Weights of a small GPT-style language model, trained from scratch on English Wikipedia.
Architecture: no biases in attention or MLP, tied embeddings.
Each number is 500 + 40 x the weight over its row's rms, rounded and kept within 0 to 999. Layers, rows and columns count from 0. Numbers have three digits each. The size before them is the row's rms in percent of the matrix's.

# layer 3 attention key, 384x384, rms 0.192, rows 348-383, columns 256-383
134:528519532503477505472412489489499504453515491453525543575473451501564527480428480502489532523532533516416466583514485536573464569508536579548470530533531509527455487519512455494474572498577539512539489524491501530447462530422542529384487473483504485440559430500564560471500496489469452486496505541469459569469532537531523464585566511448582512482435449554482476508453545541507510463500
130:566490510501556441522539501471506531536513539628542464482497537518499442508506487447460513389618525421496452498516511481514513522478475464491486493545439502523475550542432426544511398551416477520464480477430530495462553537508416506553481475435543534528461504497390526467500452562521464535566479450453474502456533479517470405507521426531539522509558531549543486528480431486565508490483
126:543528518498549471455473475508480438526431471438506515504481568516490507463449476503490451471489503483579554450589501485503463492507516402449527502552519482452421477596510495453490527429442465502514467492526461513488506554445535505522534439511529528528495435486551546533510528490511612497520404399452500516455482524460555517544532476450523426539473474423532441523553533569431460521458
128:503455467471517526494492506479561511527566467535487569485521466514527513511561508476438526533533494484459576524560506479540413542445508484442514460418473540427507486506441492497576571519514555445419490475477466430488499527487394532451502451443454513520453545521540557588489456514476487531505550462518528521514496423448516571537477501471453535439542504554527393488501488479519553512504
118:508522498604465571469530523531475562531487463478542510557558524479495538510517519481516550560507539488469521572461493466428448492444497444460519496528577487566531502572465436511473500463450509542547517435503442484539533512557493469527511495455502477536505493485511611448489407561492577498516501498461532541496560470542454511453521497480494460502534596492487452574561481514445534490533
130:525497525552479421505510537511444539493443500504515475476483510506548486530423493446488547491498530454510507400504533484495483503558561482461590426538489491473535426489565577504459535493444539471536477453478493468439579528551577486502554517492502513505530534503526522562460536529560529549490528585526494527466477477417474498502425509534517508488458494507529460525516474453567485500527
130:563456460423493482531435417476430503498520494510485497546536468392527493517556543524498525438525501456619452437442513498548442464485501571484475492460475465572524505500465472487518461510588449510542486544513513523524491494490500435591461471513472479536459454564501427522453530500521491470475465498441523510517517481495514503500482474503500584534538440537452519514618489531518500516492
129:513499491455511514513508505481463573539502496532419462444509442610493532449503550583502492489455509540486470525526511543534512483515479508515451502502492515405470478541483522411533479481472438507515505474538428434455438480526560526501533471539495562552468494520505523573556425537472525519527481485437514405467542482475522463479521434502485513502478563504569496517550508509466481531511
130:473520553490483526489461536518483460467522539458497489432424512515488547551480427564561466532416570492502541468562510434518468468497466521503512573489429499494603575535519465436479517498472497446421476491473510508426547525517502457509487462463525434509503477413542495557503500519498438535551503536472433506498491522549495516437559440470483518510506541448488486437526510473544523560542
137:496547487484480464488475512523553519586562531492559543572499505482524494495450490451492534526414423538531488534502399530505444584490498443550476527489542486510537490500597482541528498546497534516537526609488490511523508499463499460440443545506544436465489519495466489536446543488508469558499425453553497450585538548518518560550549464502573545479507436527527427490532470476549497439514
123:439463507468454520444465468476568529525485509550539509479529488485497517523499545522470438549502548427502501496514535470513469420476496506543521469513566475587535496498472455502536499490447427505447482584403538499499473550518477452578543498510448485474445472457526509427527487482453573498467476522475583501468500514543521542504426522485495472519516490532563511473497478514531399555508
128:533514494512458437510487518521484456546531459484538411523512429510469508498439486455448547504533453442490506571515500554542514532548498501560455519488420494461498465554534502486569516516545466538534485425500486494447496538513428438516523456403479487563564513429456489542494470477504665528519514518414512411543533470507519417446495481487459551559493488543446446517512530492502497500507
129:472564528461555482496477524571631499545549516486591453572514499514505468499527507525541496544488589513452523499524472507534508528461500531468509470433501507475502512481474465514634551497489408472469552491438483516397460489456508464533529510535515541491492472507471523528505561550431535497500498510545526501568451489558499544442510503484492506501482495564497570509510529470507533529485
119:481515527565485463534493569535438477542474578470448556520591492472490495549515595535544427583553458525528520499519487471569559576507537585469421520563524507496446485491519550535494439487487529429549474507528543541457442429486469464471505511525528529495546525462508514531495499501567517521497463567549499534509501487489458490472539497555521501559499470434451526522515543441455490547564
127:461524450485529483486545477553531490490510562459530532568560480475505505572480460536514478488495496553456546542527582572479559512493521510449524497541558496496401477518566550482567449517473421477497469527459487537504438544485519485496522497449498494502583484529434492473500544497525451491430466439481503555574518565464529472557430577509418530531463516434433476450552491480506493460469
126:568529515496486466512494536524436554495526417476541529496493511551540485479452486490512512473480481511486486503506561481516574486502420458475430551364469536530616486547544561418424481500452416489495516535535513475513505504431416455552488409527471548535486548523541532484471450490488481597416471422530465480464494449501503515469558567442485515531495467474510501570534506490456537425469
127:489502524508498511471488514400482568458536505431506505528423534597493492429537465504525496504583503444494521490554523399535489496368463533568497483510440461462549507516570533503505427602506469506489521555494509522536493528537475487443458513471518551622443458455510539517441541537509544461481515489564507518577513474456504448477509488440539541475530550509493519392512510428567492512558
127:534521480474524509471452446477459425525502600491526534527528588576440502521531481476536455459496515490419512440563578510532484450550409408578526491507405486512493430538501487505489525492547507508555512447493498504514561514400536493501485511559482540514475490488594449498547586464489474555510511545524458519539489508559498479451495461472495421590525553570475480562465569555499498482488
126:456456458513474482528532417543489487481471508435485560540500480443495531483517489514432456549498525508502513441486498469496518537459571525478492543496543498472503518475549523515498501508489484481407489566502449491564475527483529464508432525483506522556431453569508467449446537440540480479495564438491475477507521507453439476434503502534404485516562603458515468491512480433510526427514
126:442527479460572515492514430444474468479581500519508561541578453503420496506555500451523420490472531485469568597463473561529481496496455479461507453482509468553515516436472504550497448509466500512540475419523475528451584457453553481486549472521523514501441563517483476523415485522543495523485527458460502566448504525458472501499565516499474545474501562503491502478506439526476484505483
132:598564473514576449539547478494562448458463517516441443450455492456605484465460484518483472508523517492441485417536491493538492507469503443512529498440537449498504400521492527505484477457497483477582517514535511511553479464542474551522519498518486390501490537566504533534488474584510442481492475424505526500529491564604434493510506512531589472456486526502440552507553576485502488535434
128:395501544475493485496473515430535540454492528441521481496504482438570551471507545457511439497518532491453467517555407534561494474547513429528488500418525528535481468513507461490552496528585492463571473476454516543538497513538492453568494470561468506540548442463534482520473459461444469518492528546448589461471544487484482511547532481448434431501445510485504447489494443555542488419516
126:442540486544529477505485514496543494430438493465535471476518435462456561476445491498502518527578402477490514484528468442447453469620523486467470542499528502507556519503517559445474524523445556569565519412515454500462553587492500595493444535480466481536571529497507538538555445518445553471535439502526574497540460432552450500554534483568538554449511472563484432514481524446457480534545
125:496509485453434513532486566424471497486496495502439542479581525518530463513514554515515515477472540555502493447512461539521565499538453458537446523483523483479535575485505483498515537454471496480498422531449519504505497428508498528520529510493579486482525479466545502479468561389498543506570515533490436525450500496486546497524513456451388475479480528464531541579454503474537434553553
129:477521447479483517495440494518505484484513508554535458387388483472530528495525531515458537495487466539520496439475559490540458457500519444497509495488466532462498540458534506544441398539512492481441528499504454537445461551533433467534454516491563503518458483497537471467490498534514540496490471548510527424498558461482445550525504528510465503527411540453523448448496534478487559503469
129:507519486453479540568514502496518495456474453426473515440453462469562463443446429464486469553536557501478480586554523545528542548445530508518504438511496488580576499549501487521480444516495554455531516436479451512497548566453502405509476516448484538533451427564448536548447506456440531537513467423527512461467539509522512453541450553483525484487507521509528497490534525522501462429497
117:543468515512496504525549438473501595479491581446523482460476483547609545540522476483571538467442477533539532517457528420609437480538474481474515407547533478529550481434526544568523450511460492524461487533533480478512474494536478515540485582513484479520514506545545454576502500479407503483531490454478524450541551540445461516503505454544462518547446555488472476415468470495577510441526
121:464456599451478491433519505553478503474557497512538527564472537434534553551486452406581538516540471523530489443536500463464493472443508505496532550506465508435474532529587459489502443495509505391468494481469451522525457489444481487487430535444458555512501520506436468523525517514532438435523448519516476457411481532487463509462474501469538518435524480508485531460531507445525487521507
129:488519438492540436441513526524530526461510434527441519601444537532515497522524494428482528530469472543517515502483531474508528532456489522513440566529477546467465419545451464576499544546521510493513475507561550494507487464499421514452538509527493519489481458498439517517460573474453504473499509494481507452554481559504483509528480508454585459453485484436509470589476434495566433486546
124:505446502495540468471481463496474586494488481548508440399537540510474521520514443481570533532517462499455493514453548506494472545451457517520422545565565529498506447530474466478495480438534534598451500477470484557542540491509475474475504577483467484464489481534496465493513528453527538483555480530496465571441443501547507500437457527499524567527505477509503494418523486473525477462492
129:544479454484497493527565583487527467462499502521519583474488526501516515505497586489480427537503486468482463616539469496540429579524437532534544558541567483509501490522522489436468487434489500459528487507452510500500511498498457536454525530458504491513442488449511543469511493470504520563532473534496500569547386509528449508414517461495506509496512491477492526494495461506458552495522
121:466483516473559546520490531529471475492503543549466471520519493475457552481523510493508463528457463578457565478498469494518468543513592537490516467531531458480433486532445504455519526497476473510555555490536412492504431578523496463540479494509480458552485504549470532543422501455535565467485471495388460438465495463554542518546435416532441484498489414557538507490451489471479480415444
123:609485501491476539546464448459482482501480524503472557444456508535443528491513453459483385536507496391486535473497468516500582507513496490427453448488455537529432520493463501468579491472458546498508482475469544537570559514483512444453529527542440563522402457547481486404496509527514459421423427447475548534474487470496530493495452507450503493470515550529548463533521466459547502547444
135:470464552518491475524561466474543402484461498427478459460452491499485530512574461517457506512549455521517460552518453468560471511515468456475542539543549527501499477506512554528501524467420580499497489525480463521510491546540484541512488414575471504524533416532480496550580424420489430467539449561501482515517529506478485548450501525544386410500497433483462501497513465513452562521508
134:521523513506529479534479519558439432517512514452522589495488537513571533404564509536455499493548418481521464470514495455431499442509458541522495425472425557523524557525510502505501495447559459502462474548472587478508559450458460524426428436467477508446529498482510480565473551446519426530394447448428532525518485485479508466511486453422486524498489556530459511558515498448534520473520
123:538533504555556482444531464546464490423539596480449559601517485433502499480461399502506511519498553452464485480493403504472490468487524531465577519517545504534482515513543488496528433469442436513518516480464469483487535550476523477470430561414535528468534496516459489471572512533407589540467473491515520564514457587494472504493519518509559577512507483514458497521472501432498521487628